From a checkpoint of a small transformer trained on Wikipedia.
Size: 10 layers, width 576, MLP 896 SwiGLU, 73.9M parameters.
Architecture: RMSNorm before each block, rotary positions, untied embeddings.
Training: a variant of SOAP for these matrices, 440M tokens, 3357 steps.
Each number is 200 + 30 x the weight over the matrix's rms, rounded and kept within 0 to 999. Layers, rows and columns count from 0.

# layer 5 attention value, 896x576, rms 0.0811, rows 0-96, columns 432-503
217,196,166,199,218,230,181,198,222,215,220,211,205,188,217,218,205,180,240,206,183,196,175,199,193,224,200,191,187,170,171,153,196,173,230,206,193,204,237,178,172,192,203,184,217,231,148,222,235,208,238,215,252,191,247,192,162,188,177,237,240,218,214,240,187,188,179,182,159,198,171,237
194,193,183,198,200,177,174,227,180,212,191,220,217,229,210,219,191,215,179,215,206,229,233,215,197,198,213,197,178,170,236,196,211,203,219,212,231,235,164,200,201,203,206,138,194,213,177,193,194,180,190,176,213,172,191,215,178,202,180,157,196,216,209,265,224,202,221,232,172,189,241,199
186,200,235,178,258,185,223,223,209,188,220,148,168,224,193,200,194,213,193,187,221,198,197,189,223,189,177,259,181,195,213,223,224,182,217,232,232,199,220,206,190,192,206,228,203,193,231,195,254,170,233,198,147,163,194,184,211,200,202,165,222,186,151,211,168,196,228,220,168,160,264,182
195,192,160,227,203,196,195,206,162,195,215,165,202,204,164,200,191,207,179,207,196,206,186,226,202,177,250,227,171,174,189,194,207,184,234,208,165,185,190,165,183,211,199,182,188,199,238,200,263,202,217,167,184,177,207,251,227,201,196,215,208,204,157,167,205,209,218,239,193,217,195,212
197,187,176,163,204,217,211,187,204,227,204,183,215,182,174,197,212,204,166,172,223,182,236,170,181,181,206,195,190,198,207,222,206,215,207,215,192,191,220,183,175,222,222,182,185,193,206,194,224,204,198,229,216,211,232,173,226,214,192,232,189,218,184,217,237,185,202,229,187,220,198,163
148,174,203,215,213,190,181,156,219,248,215,257,202,176,172,227,200,176,196,241,170,203,193,189,191,182,194,194,175,187,242,231,205,201,195,223,194,200,160,205,215,232,207,223,164,181,243,221,188,215,214,195,194,156,170,199,177,211,165,216,217,237,168,222,164,216,206,236,158,209,198,221
183,210,158,208,199,183,229,189,209,233,224,243,216,162,199,230,247,170,169,275,227,196,195,231,200,234,206,204,204,216,186,182,170,162,219,194,158,182,214,185,244,191,196,175,193,189,187,221,208,207,214,234,197,184,241,181,214,192,213,205,175,183,229,261,247,238,231,230,182,215,240,222
224,188,212,186,197,236,189,211,221,170,222,189,185,165,236,192,147,174,179,217,221,210,212,203,128,190,225,195,194,170,185,209,235,162,215,225,169,213,180,225,184,183,206,205,190,220,233,210,187,180,212,225,182,211,229,164,210,223,200,201,217,199,198,197,232,217,204,233,176,234,214,218
201,243,215,192,164,206,197,218,198,162,203,185,200,189,197,186,189,207,236,186,207,178,178,220,187,158,189,211,207,248,217,200,207,197,222,188,210,256,217,194,189,192,200,185,209,223,215,182,223,213,257,243,189,233,192,192,214,190,229,185,188,200,187,187,244,221,151,174,241,157,247,231
192,194,213,165,190,190,174,236,193,245,270,187,172,186,169,219,195,169,244,229,211,186,160,172,213,248,218,178,188,199,190,203,221,217,238,228,212,201,240,202,145,221,243,187,191,192,209,220,174,233,164,235,189,230,188,224,195,243,169,239,203,196,203,196,199,181,179,175,240,227,196,203
203,202,187,137,187,220,196,208,209,154,232,186,169,198,226,228,189,185,182,225,198,120,200,190,178,167,215,218,219,198,206,210,181,173,190,197,200,221,215,189,272,206,213,187,186,182,227,222,227,221,212,209,235,222,202,190,168,232,181,202,178,199,179,213,226,159,172,226,237,159,162,215
243,184,213,207,221,222,190,172,197,193,208,226,176,239,247,255,193,169,131,153,188,141,213,190,207,231,187,150,169,219,211,209,231,191,223,234,179,176,176,198,202,210,203,125,189,148,214,164,203,194,157,186,207,224,164,171,197,196,195,180,137,186,223,209,214,199,153,230,200,174,185,209
243,197,191,228,136,202,207,176,180,204,225,184,215,191,181,227,229,152,228,178,221,179,176,213,206,226,195,187,258,190,212,188,175,169,171,200,155,181,215,191,189,244,212,181,201,183,251,166,240,262,201,170,259,207,224,190,176,215,199,177,233,203,185,218,177,186,201,195,200,211,204,154
204,181,250,189,202,156,192,192,178,186,229,202,200,235,204,187,208,178,184,226,222,232,217,249,184,228,195,210,179,277,179,227,231,230,207,193,226,212,204,207,175,156,266,180,156,181,215,182,226,198,247,206,197,184,171,167,225,247,195,188,194,158,187,205,232,132,185,207,224,239,203,169
229,224,177,228,164,198,180,205,236,152,143,208,167,175,196,159,196,156,181,190,178,177,228,204,143,204,172,200,156,174,198,209,191,248,226,222,176,229,194,192,164,242,191,186,205,177,172,166,222,193,218,220,205,186,233,220,213,217,172,195,164,160,202,210,258,163,201,200,182,199,212,191
178,200,186,169,190,211,208,213,207,221,245,210,210,207,252,279,213,163,187,194,198,222,170,216,201,206,215,188,195,202,222,194,218,229,165,175,222,192,171,188,198,214,183,190,185,194,201,182,191,219,198,194,217,181,249,222,174,174,162,154,202,219,238,224,222,223,191,214,205,260,178,161
193,199,204,191,169,209,158,207,200,186,185,219,181,210,224,205,205,175,228,200,140,238,225,201,226,201,206,202,233,185,210,174,235,219,183,211,209,175,190,208,192,200,106,162,225,224,209,189,199,162,181,224,249,179,206,264,183,147,199,187,206,225,208,271,201,193,158,118,195,213,190,192
196,182,212,163,106,216,206,260,245,198,203,191,174,213,212,226,185,187,167,167,197,184,191,234,185,201,206,205,197,179,215,241,223,211,260,192,210,192,239,239,180,191,176,183,213,209,170,191,222,201,231,183,218,202,205,208,140,212,185,226,229,164,149,204,229,207,218,205,222,210,181,169
208,188,171,196,162,216,186,163,209,193,219,194,152,167,211,175,182,217,206,134,216,208,216,176,187,207,153,190,176,246,240,193,144,180,211,174,234,159,238,216,196,169,150,162,208,235,253,182,217,200,223,151,233,194,231,152,133,178,170,214,215,214,230,197,216,159,187,238,167,224,200,113
198,188,225,220,235,239,198,195,198,183,193,167,183,185,168,188,177,175,219,237,200,220,214,203,208,247,215,206,208,208,162,159,182,183,220,239,210,233,147,213,227,179,155,178,178,227,253,231,185,220,219,172,219,239,192,179,177,233,150,234,194,233,234,221,202,179,189,219,159,205,183,126
196,216,218,197,188,200,204,190,171,224,183,261,225,171,211,160,213,179,235,129,189,182,170,171,207,241,199,219,231,231,232,208,195,167,187,197,208,226,231,181,207,209,194,189,257,165,194,187,198,216,189,202,207,241,236,213,224,201,212,221,181,181,239,207,225,185,231,227,221,186,249,184
175,204,263,172,219,214,190,208,198,227,189,183,199,205,212,197,201,157,187,206,192,198,195,222,152,206,201,156,186,200,183,198,185,226,166,209,152,233,230,213,218,173,185,193,220,215,207,156,200,173,202,227,217,162,188,207,196,188,210,180,193,206,222,196,203,192,207,204,204,148,200,231
169,262,190,213,199,160,236,157,219,169,197,188,183,210,220,192,199,193,203,194,198,205,178,181,194,217,218,184,195,178,194,206,238,205,227,190,213,199,223,194,229,185,209,212,212,195,197,199,199,178,198,247,207,187,246,166,195,215,208,180,215,207,160,216,236,179,193,224,183,186,241,202
206,205,143,168,216,219,232,202,201,164,238,196,203,215,199,222,214,172,183,226,176,267,181,168,190,173,201,223,190,223,206,257,215,201,189,242,210,206,249,162,230,220,215,168,217,189,207,226,214,201,238,251,163,193,206,148,188,223,165,228,212,191,198,206,189,200,168,217,228,227,219,165
193,199,171,191,198,203,169,166,201,204,202,179,204,220,201,218,160,195,189,190,231,214,182,197,205,195,197,143,238,197,188,189,185,217,190,177,158,197,207,171,163,187,185,180,169,205,206,225,188,187,198,203,229,220,156,225,226,200,180,193,220,192,205,203,187,203,173,193,140,225,185,155
184,184,175,220,223,216,183,221,194,179,225,212,210,175,209,233,174,191,213,195,198,192,189,195,245,198,247,171,198,186,173,173,203,203,171,219,144,184,268,203,176,214,198,163,206,220,219,217,218,229,164,213,170,204,200,189,195,200,169,223,210,169,191,212,237,216,182,198,191,212,183,220
206,204,188,211,177,209,245,171,239,154,187,215,171,198,169,212,191,152,205,177,203,200,168,210,236,238,229,125,244,206,180,191,194,239,208,204,181,199,158,200,252,173,234,224,223,207,173,199,194,182,232,198,214,148,170,196,203,209,220,176,205,186,208,164,233,258,213,218,208,211,206,182
220,177,174,234,169,157,184,254,153,191,147,185,185,175,245,194,200,195,219,194,155,215,178,249,206,217,255,193,229,229,157,219,165,213,227,142,212,216,147,208,174,248,191,203,168,160,210,185,199,162,186,174,251,224,197,181,195,229,191,188,189,193,235,242,213,209,194,223,161,207,183,204
175,217,182,192,227,232,226,277,205,144,202,195,187,208,204,223,199,208,216,225,214,231,191,243,224,146,177,216,198,187,207,193,209,147,188,218,220,219,208,193,218,182,230,229,211,192,239,256,231,192,245,231,231,177,184,230,167,221,203,160,221,231,210,190,163,193,154,212,206,230,207,151
257,229,190,193,150,188,210,226,222,207,183,163,192,173,185,239,196,176,207,173,230,208,254,199,187,228,250,242,186,195,175,169,181,180,201,219,261,173,215,245,177,243,184,203,202,167,195,196,220,227,165,212,241,213,236,213,200,177,160,189,205,224,199,223,232,177,168,198,229,187,229,171
223,158,156,202,250,233,201,215,232,178,210,221,208,227,182,200,234,171,186,228,220,213,228,156,178,174,257,225,177,187,199,225,157,201,178,245,154,172,230,203,172,187,213,216,189,209,206,181,186,203,175,185,225,238,187,234,224,235,136,207,222,198,247,211,209,236,184,195,214,175,216,229
209,199,202,228,190,214,175,183,227,165,177,228,203,242,203,181,177,153,200,172,192,204,240,252,256,189,214,179,230,204,182,199,175,242,186,240,179,211,201,176,224,164,212,230,185,232,240,157,253,189,187,171,183,191,199,208,220,174,164,207,180,205,214,219,196,194,179,209,211,220,224,155
206,188,194,222,170,205,182,188,187,195,169,162,177,222,201,230,214,165,166,231,201,194,220,190,207,210,225,169,172,166,195,175,202,220,182,186,152,239,194,203,228,236,231,189,223,205,198,235,190,172,180,166,185,195,244,214,195,210,162,139,209,238,173,188,238,250,203,186,214,227,241,162
217,198,192,191,204,221,152,234,202,240,203,253,209,171,188,198,182,183,216,203,214,209,215,172,206,204,185,249,226,207,241,196,183,179,202,229,214,189,160,181,223,199,199,224,170,179,194,227,220,206,234,169,187,205,208,229,195,228,243,214,169,187,227,219,204,192,163,216,209,213,219,176
210,219,190,194,194,185,220,224,194,177,176,249,233,193,174,197,186,203,210,191,179,246,211,192,181,191,165,188,152,269,219,166,184,235,210,157,207,207,170,231,176,193,225,194,210,192,200,191,157,253,244,187,229,220,165,210,202,196,173,220,185,207,161,218,222,205,195,162,205,172,184,212
172,207,178,207,200,216,223,205,226,158,209,181,220,236,234,218,228,208,232,194,248,207,212,161,236,194,182,181,216,244,217,188,179,146,207,186,206,178,202,163,185,171,200,195,187,211,202,204,181,229,186,202,233,201,157,207,242,149,226,210,206,193,199,205,222,234,214,206,216,184,172,199
215,211,241,197,150,213,202,188,192,179,165,234,183,188,211,198,231,196,253,188,162,216,171,190,167,214,217,165,201,183,165,134,220,180,199,160,199,169,153,184,178,228,187,219,189,166,213,179,164,177,194,178,305,211,201,180,210,246,178,209,176,229,165,245,213,189,176,158,190,171,191,174
248,171,168,183,187,189,176,204,225,156,176,186,174,196,179,200,184,171,193,221,198,219,142,228,205,162,174,220,213,212,188,205,196,205,191,197,201,182,207,211,184,246,210,170,175,178,219,148,189,175,171,178,212,231,236,136,229,221,144,261,160,200,226,194,180,184,240,217,193,230,193,212
209,236,151,223,242,244,146,183,219,215,215,218,187,213,204,207,203,223,192,186,203,172,237,165,193,197,182,168,227,192,242,185,192,190,181,210,188,207,155,202,210,167,257,173,194,199,204,186,218,233,144,154,218,208,158,191,213,200,217,214,205,223,201,216,208,199,195,238,209,185,224,191
204,220,175,182,152,168,208,206,202,181,185,182,182,175,207,207,195,224,205,247,207,225,182,182,197,158,232,207,196,220,194,189,168,155,189,232,205,255,164,190,237,160,171,176,218,158,196,163,236,158,228,201,210,203,194,179,212,159,198,165,193,221,228,216,200,216,148,217,165,207,178,211
203,212,230,223,196,232,192,222,163,194,199,232,171,207,226,188,160,221,206,210,197,196,240,227,179,180,224,239,188,215,168,201,194,172,150,184,252,219,203,218,209,207,203,197,149,222,181,188,181,213,181,187,223,199,268,208,178,181,183,187,205,184,179,211,233,199,218,177,215,206,205,205
195,174,197,178,224,202,250,205,155,168,159,151,199,209,191,179,236,209,234,214,206,144,155,175,195,179,254,183,213,178,155,201,172,210,214,178,167,206,162,176,206,200,206,190,203,215,210,196,176,171,161,205,194,213,141,221,214,215,163,192,187,222,224,163,225,228,188,185,212,228,207,220
203,175,206,202,146,206,202,168,248,177,207,165,189,216,189,239,187,196,185,190,212,194,164,220,199,208,207,180,207,174,228,217,186,196,157,185,227,196,231,161,190,217,206,183,195,210,204,181,239,178,187,241,214,214,217,221,225,202,227,237,235,188,209,173,234,181,186,174,215,227,194,195
230,177,173,200,231,187,160,208,178,206,207,211,175,158,206,182,197,203,188,142,194,201,197,255,106,172,219,228,238,191,237,164,205,201,210,228,223,268,206,217,206,261,204,219,180,206,211,188,190,209,204,194,208,142,190,197,153,222,240,206,197,163,205,274,194,180,180,240,186,184,208,219
219,165,181,221,184,216,177,208,205,181,146,247,195,202,242,165,193,228,171,166,243,224,186,179,224,176,219,202,209,246,158,226,217,189,228,159,173,187,170,217,233,193,184,166,214,215,191,169,217,204,193,188,210,199,174,169,173,228,188,175,177,219,176,150,186,206,204,208,185,175,220,183
229,245,177,198,203,209,189,224,189,208,202,166,158,172,207,246,181,214,207,224,200,225,218,249,186,230,222,177,269,219,182,221,173,210,221,207,237,195,200,210,191,196,220,167,187,235,215,173,164,228,156,182,169,204,183,195,195,241,249,220,218,180,199,216,192,206,169,185,211,183,168,214
209,196,192,179,181,240,213,232,223,167,235,201,203,209,198,220,155,227,153,236,200,205,223,223,225,187,182,236,207,182,219,252,188,182,210,185,226,178,196,175,228,185,205,171,171,236,216,184,244,252,148,196,196,190,177,229,179,181,185,151,217,195,207,233,217,212,212,194,211,198,205,220
226,169,194,156,192,204,194,168,241,206,226,194,188,200,207,193,188,217,206,234,216,189,164,184,163,256,226,241,228,243,128,222,189,218,188,188,135,181,236,225,193,246,199,180,212,174,192,202,202,155,206,228,198,202,180,200,188,195,199,210,187,216,206,190,229,212,239,200,148,201,213,202
212,215,248,169,219,181,197,231,213,223,153,198,188,240,175,224,199,162,218,190,184,213,174,225,241,200,159,183,178,198,204,221,184,222,194,232,186,231,179,192,194,191,188,184,177,225,223,211,200,208,271,185,286,219,216,170,190,226,142,266,189,203,155,203,185,212,239,179,214,231,158,206
194,218,199,192,220,189,202,225,191,211,171,186,191,201,183,218,206,193,264,173,198,178,243,180,199,181,234,179,241,212,169,189,211,191,182,239,244,210,155,217,166,217,196,259,165,204,241,221,151,181,184,218,190,215,162,222,168,258,170,224,223,213,187,192,202,186,189,229,171,176,226,184
150,193,198,191,241,192,218,221,183,203,192,214,165,225,210,201,178,213,219,260,201,155,197,197,273,158,200,182,191,194,211,211,183,186,196,222,220,184,185,192,212,208,205,137,230,222,191,181,224,207,208,215,154,239,182,187,197,219,209,210,174,167,180,173,195,224,191,201,142,220,218,192
199,193,166,175,193,165,210,188,253,221,228,218,198,153,212,243,142,230,213,244,278,211,238,182,210,250,201,198,231,188,145,196,200,226,201,203,244,161,215,198,161,223,199,208,199,191,190,252,190,206,156,191,163,221,221,192,167,215,216,168,230,180,253,161,191,186,177,218,212,192,153,176
192,153,178,212,223,175,211,193,212,229,235,205,202,191,203,243,203,176,216,205,199,185,232,192,219,246,234,185,168,243,200,218,185,220,179,195,133,174,207,195,198,190,231,206,247,180,221,220,194,202,220,164,183,203,247,235,204,167,194,191,190,201,209,186,247,213,194,175,181,229,255,224
166,190,243,206,210,216,245,197,201,188,205,179,195,229,204,169,199,209,243,228,250,253,183,185,214,201,195,186,171,157,194,196,203,210,180,188,202,223,189,178,149,180,207,239,205,150,204,196,167,228,230,218,222,233,186,206,187,187,189,175,158,195,187,222,210,207,197,198,208,172,197,221
167,195,172,237,187,224,218,194,195,191,220,165,223,184,201,188,213,222,207,190,191,219,257,152,206,209,240,227,177,251,184,205,173,242,240,167,174,168,219,206,262,182,288,195,206,163,201,133,131,142,206,204,138,216,199,179,218,181,178,217,165,198,241,221,165,214,166,201,155,219,201,186
220,178,177,175,148,216,203,222,246,187,226,162,174,182,185,202,201,214,177,213,182,225,162,175,195,187,211,225,225,195,208,203,231,204,216,168,207,118,180,199,174,211,188,127,218,205,232,175,198,193,161,184,187,219,221,219,229,180,205,205,133,220,240,182,158,164,173,192,209,215,191,203
206,156,241,208,215,168,220,191,199,225,139,227,212,218,189,215,199,182,189,214,183,232,189,183,228,173,179,226,206,213,196,212,246,219,180,155,225,173,258,199,203,178,203,237,237,239,194,178,221,203,231,210,201,202,165,215,180,248,250,198,217,179,242,237,199,213,213,187,271,217,166,210
200,205,254,237,237,209,198,223,217,207,170,192,177,206,144,191,209,214,234,185,208,231,216,185,200,217,209,183,217,192,204,168,187,197,184,201,224,231,168,195,205,215,205,217,183,234,179,224,171,196,232,168,216,221,191,177,206,177,207,212,171,204,217,236,216,191,177,228,207,181,152,203
201,218,198,210,240,227,146,220,190,224,173,186,175,192,184,231,195,246,181,169,194,249,259,168,228,240,151,216,206,193,260,203,216,193,183,162,204,207,199,215,214,212,146,176,156,189,185,188,156,186,203,193,166,198,143,215,156,186,215,155,172,216,221,195,189,212,206,197,225,133,206,249
174,175,220,210,162,157,199,212,202,167,157,244,182,197,212,213,193,190,204,213,201,185,193,161,195,233,204,215,247,231,210,208,234,209,197,181,197,194,183,213,189,210,196,219,229,177,170,228,181,237,240,169,213,164,233,221,206,136,203,140,196,177,180,189,193,192,187,229,174,193,231,244
191,187,182,238,178,248,192,228,212,186,235,210,220,189,204,213,185,208,222,217,214,201,207,206,224,193,231,200,185,203,179,192,193,210,174,224,205,178,216,242,191,212,255,205,223,207,170,204,212,181,164,204,207,193,215,214,213,189,260,207,186,168,211,224,215,229,178,271,190,213,227,227
234,192,212,181,212,183,206,214,218,214,189,199,201,200,176,185,184,181,169,165,225,214,208,161,186,178,194,167,236,183,194,220,235,209,197,180,213,185,188,231,187,197,185,217,248,187,207,195,201,220,200,208,131,186,186,207,187,203,215,190,227,180,174,191,187,201,226,202,200,187,196,160
231,168,216,194,195,192,191,152,266,246,209,211,200,189,160,199,191,199,237,189,193,209,158,199,207,181,168,194,176,193,190,207,205,179,207,189,189,223,184,182,216,202,193,167,191,162,177,156,238,219,230,167,187,169,189,224,197,173,152,233,180,211,144,205,189,248,184,181,208,241,196,193
189,148,191,150,236,163,221,245,230,189,180,190,173,177,229,214,209,207,179,206,207,208,221,226,155,199,179,226,178,208,195,161,225,231,187,240,219,162,208,215,197,142,205,167,207,178,187,211,222,221,224,231,251,227,170,182,277,219,222,208,143,215,182,129,220,187,213,203,213,200,209,209
198,211,166,212,163,188,172,219,171,183,194,239,237,237,232,202,194,176,163,134,231,177,231,161,203,202,167,215,171,203,225,184,227,209,175,215,145,161,243,244,182,206,127,227,192,201,177,201,189,276,250,224,180,181,194,210,231,220,210,225,175,163,239,197,186,163,213,225,155,225,210,169
168,156,189,194,188,159,206,220,210,221,240,230,196,243,151,186,187,159,272,162,203,119,198,194,165,196,217,199,234,182,245,229,208,198,179,199,191,210,229,209,197,208,202,227,174,175,189,169,221,183,199,176,205,179,201,216,218,220,194,224,157,157,231,180,176,172,185,190,229,163,224,236
175,171,216,152,173,179,189,171,188,186,184,222,169,183,193,163,224,194,182,237,231,213,167,215,232,249,198,210,158,195,194,228,191,126,245,202,232,193,219,226,224,188,199,190,221,187,207,218,173,207,182,231,204,232,198,181,165,229,206,212,202,217,201,251,237,199,190,153,205,235,220,164
120,217,171,212,222,152,206,186,185,216,201,235,153,211,228,206,172,171,181,240,221,259,158,201,279,178,170,224,162,239,231,193,248,182,221,203,195,215,229,175,231,172,196,168,172,154,179,207,196,160,218,227,167,217,216,199,198,160,166,204,206,173,209,183,157,189,193,216,240,247,189,213
181,138,206,197,181,181,155,235,203,134,213,186,194,234,219,222,165,239,217,179,254,224,192,179,205,223,175,187,221,171,177,203,275,190,210,215,201,169,259,240,149,236,231,205,154,255,216,180,228,235,180,164,224,252,202,235,189,204,230,214,182,200,203,192,221,179,288,200,197,204,188,201
191,190,198,205,193,205,229,174,219,189,193,254,233,236,225,161,171,234,213,196,223,176,211,184,138,241,217,170,153,216,179,233,202,147,196,235,162,176,237,137,208,169,222,187,222,148,197,205,184,182,203,182,184,235,230,248,240,156,218,208,189,179,217,164,200,198,132,168,227,197,194,235
239,211,229,205,193,220,233,210,225,230,179,198,221,180,198,210,215,178,284,171,240,199,175,202,238,237,209,245,215,178,209,196,213,198,241,147,233,184,258,181,232,186,168,186,163,211,180,142,217,186,218,190,167,210,200,206,148,195,262,192,258,188,226,254,188,168,211,186,211,157,219,171
244,186,230,190,151,225,182,169,192,213,174,206,184,127,188,230,197,189,138,205,215,194,171,202,210,206,228,258,176,175,199,228,149,208,252,222,195,232,204,236,160,138,192,259,167,228,255,193,222,179,188,138,156,244,205,236,172,204,227,225,184,193,180,171,185,153,216,176,191,178,205,215
181,206,144,136,217,159,213,216,209,201,209,192,239,182,193,227,211,169,190,227,148,158,153,165,184,189,200,203,152,200,159,244,201,199,235,207,166,229,243,165,208,188,193,178,167,149,183,163,202,222,159,206,255,194,165,180,207,210,185,203,194,237,183,201,202,222,195,222,207,149,192,202
197,182,214,197,206,177,196,184,170,176,212,179,205,136,175,219,169,144,166,208,207,191,205,224,161,228,207,222,191,221,199,267,211,275,237,209,156,200,184,234,164,160,270,151,218,198,181,195,183,227,207,173,263,213,204,196,166,162,186,216,257,209,233,247,246,264,260,225,180,208,194,188
130,207,245,229,144,168,133,227,240,174,179,221,213,201,241,222,210,264,177,191,192,215,219,199,233,206,286,197,191,214,206,203,183,233,149,224,152,183,180,178,155,146,195,188,234,236,179,186,192,163,218,191,197,242,212,175,181,216,241,166,217,204,147,156,132,188,219,225,162,226,252,210
166,188,172,185,186,167,258,212,266,215,197,163,200,163,193,141,185,198,189,231,218,230,202,237,215,276,191,208,177,144,241,208,149,242,222,240,209,221,204,223,199,170,158,203,155,184,210,220,230,193,182,192,214,259,196,224,174,232,207,173,218,207,240,193,259,256,183,238,186,197,250,225
229,196,193,239,209,200,200,199,180,196,246,178,200,193,177,175,213,191,261,143,212,210,177,220,203,188,230,191,229,198,224,188,220,221,171,222,218,213,236,177,196,163,245,216,174,154,186,230,237,241,206,163,147,215,181,234,238,180,198,195,186,216,206,196,206,156,227,190,179,219,254,185
183,218,197,179,180,152,214,181,212,176,226,223,202,195,223,192,252,272,192,229,176,214,228,219,249,205,233,220,169,214,207,188,229,182,244,173,244,216,240,212,202,263,238,204,153,212,222,190,231,203,181,200,181,244,205,180,236,168,172,170,182,188,200,186,216,172,184,238,188,245,142,195
212,221,164,208,184,184,268,237,208,191,214,217,152,220,248,184,234,185,199,174,221,195,148,230,219,192,164,233,183,231,224,182,205,174,189,157,252,211,133,229,263,242,206,224,203,225,209,210,197,189,172,210,205,184,214,204,209,231,200,191,197,250,178,206,183,228,216,226,223,218,195,145
208,222,203,192,232,193,200,201,150,203,212,180,187,194,192,178,211,210,186,209,227,172,215,157,142,196,226,244,206,211,245,197,222,202,187,161,216,131,213,179,196,228,198,217,235,216,251,174,219,137,194,188,150,263,203,210,196,211,156,226,152,191,223,131,152,237,234,159,169,207,139,207
186,186,165,167,228,187,219,184,211,231,213,178,181,202,215,203,193,177,244,181,155,188,176,191,199,196,175,230,234,215,191,218,214,177,198,192,193,229,193,259,181,225,205,189,175,205,235,237,182,188,190,211,237,207,212,167,202,223,222,180,202,155,181,177,209,225,165,217,217,220,193,182
187,186,197,193,235,177,236,239,156,183,207,212,159,216,251,193,241,197,171,173,210,147,203,218,170,190,177,191,191,177,239,175,244,180,177,187,195,213,220,192,185,195,191,215,180,219,233,183,203,232,134,289,241,170,203,186,171,175,230,190,215,213,234,186,237,207,191,181,226,163,176,177
199,232,204,168,166,165,180,204,136,184,199,190,256,215,194,254,216,196,255,232,138,144,217,268,174,226,202,188,184,197,206,140,169,160,221,217,203,193,236,198,280,224,246,201,237,170,208,199,235,208,212,193,211,195,209,258,171,202,207,236,170,247,199,175,217,236,194,245,196,183,162,188
178,178,211,231,234,171,208,212,217,196,188,228,170,237,174,208,222,234,194,238,171,197,211,240,152,172,216,140,237,177,175,142,174,179,134,193,182,201,194,185,202,207,212,183,130,171,232,222,147,212,245,167,136,192,217,244,204,226,215,241,177,209,180,230,199,199,218,186,197,230,199,207
201,254,186,223,188,145,167,201,158,191,234,223,197,185,264,192,193,197,189,215,189,192,162,198,225,190,207,190,185,202,205,220,190,170,191,189,181,210,207,194,193,216,188,200,186,165,209,198,226,226,188,172,213,200,186,192,166,244,191,223,243,171,242,189,185,165,174,176,208,169,208,190
227,224,217,205,252,223,243,216,220,187,195,205,208,187,224,191,193,154,278,179,177,228,180,150,203,209,238,185,227,232,153,206,255,135,198,175,178,205,202,239,226,161,191,144,250,220,189,154,205,190,275,167,232,254,209,207,219,219,214,181,207,223,185,220,185,222,213,232,217,249,233,177
204,200,200,132,241,193,174,186,223,212,167,182,162,189,196,208,232,206,246,258,221,244,174,171,214,181,211,191,227,205,198,179,195,175,173,231,168,177,200,188,243,194,167,196,251,183,190,203,195,162,172,162,233,241,193,204,199,206,260,262,225,184,211,203,159,185,156,221,167,217,181,203
191,177,198,201,254,216,190,218,201,217,213,255,192,215,190,211,211,153,165,174,237,185,195,182,181,198,199,237,223,237,219,296,226,144,201,182,193,137,176,229,196,234,244,234,213,162,211,201,176,187,203,166,224,199,236,180,191,224,219,250,185,221,224,182,187,212,184,210,222,154,128,155
210,182,175,151,211,173,225,180,229,154,216,172,188,145,177,183,204,258,172,194,233,239,205,179,175,154,129,216,150,182,159,200,241,240,252,243,206,135,196,179,186,223,174,124,151,189,171,176,166,195,183,224,250,222,231,192,231,178,214,179,186,132,183,153,219,184,200,213,219,133,210,169
189,204,229,242,218,220,237,203,192,147,180,245,218,218,184,172,208,227,207,226,247,213,177,196,205,207,184,199,178,208,214,170,228,181,196,170,178,178,215,191,237,184,219,244,183,257,187,175,199,163,199,221,202,197,215,215,216,239,167,210,244,138,159,180,208,206,229,228,204,247,187,168
216,185,242,223,207,218,196,204,215,195,140,265,219,167,190,190,217,192,196,166,221,203,249,178,208,192,221,236,157,212,182,158,189,183,271,234,191,192,213,239,199,204,213,188,172,147,194,214,163,214,146,217,218,182,180,194,223,230,177,135,176,233,257,223,216,165,172,174,214,194,185,140
192,208,193,196,161,183,220,214,158,228,192,172,208,241,214,205,191,210,186,223,215,205,209,218,185,225,208,197,222,224,157,183,180,225,198,215,242,232,177,228,135,193,201,241,178,215,160,175,208,204,215,181,226,219,222,231,205,190,183,178,226,192,184,182,177,170,186,178,207,211,208,197
189,171,170,175,182,219,210,140,238,182,230,203,216,276,164,205,194,182,184,223,225,235,179,160,196,227,171,138,209,164,201,209,169,200,189,198,183,193,219,229,169,179,256,196,181,242,201,193,209,240,202,221,165,196,196,216,220,179,176,166,235,176,156,183,211,214,238,208,184,258,290,191
170,172,180,231,196,201,182,235,176,193,168,183,210,194,215,214,279,181,193,203,252,184,222,173,237,199,158,194,186,212,232,169,187,156,189,227,211,197,176,194,203,200,190,200,182,182,183,220,169,226,165,238,232,153,150,194,239,218,145,212,167,201,174,217,259,158,205,187,220,185,203,176
230,175,218,144,135,212,211,201,233,191,232,182,173,152,148,195,243,216,220,162,188,246,202,198,159,198,217,179,164,151,180,199,184,203,209,207,185,229,141,209,192,212,196,195,245,255,235,180,226,219,189,234,209,199,159,198,161,205,215,195,222,226,203,247,206,207,195,221,186,210,232,149
258,222,206,154,232,173,214,136,203,171,163,224,199,176,185,223,161,204,222,164,145,235,229,209,178,270,203,213,195,268,256,178,167,179,204,186,198,237,170,236,214,232,226,202,200,230,171,224,230,195,252,161,176,172,180,181,180,180,173,187,233,195,234,232,232,155,182,229,220,209,223,220
196,243,213,189,236,185,224,186,168,233,215,234,218,219,177,202,185,190,200,221,186,160,169,219,191,235,188,166,199,227,149,219,237,209,206,239,223,129,188,200,202,186,208,213,263,198,176,218,245,238,210,170,201,222,184,160,222,199,156,189,131,167,220,184,163,179,215,216,139,232,245,188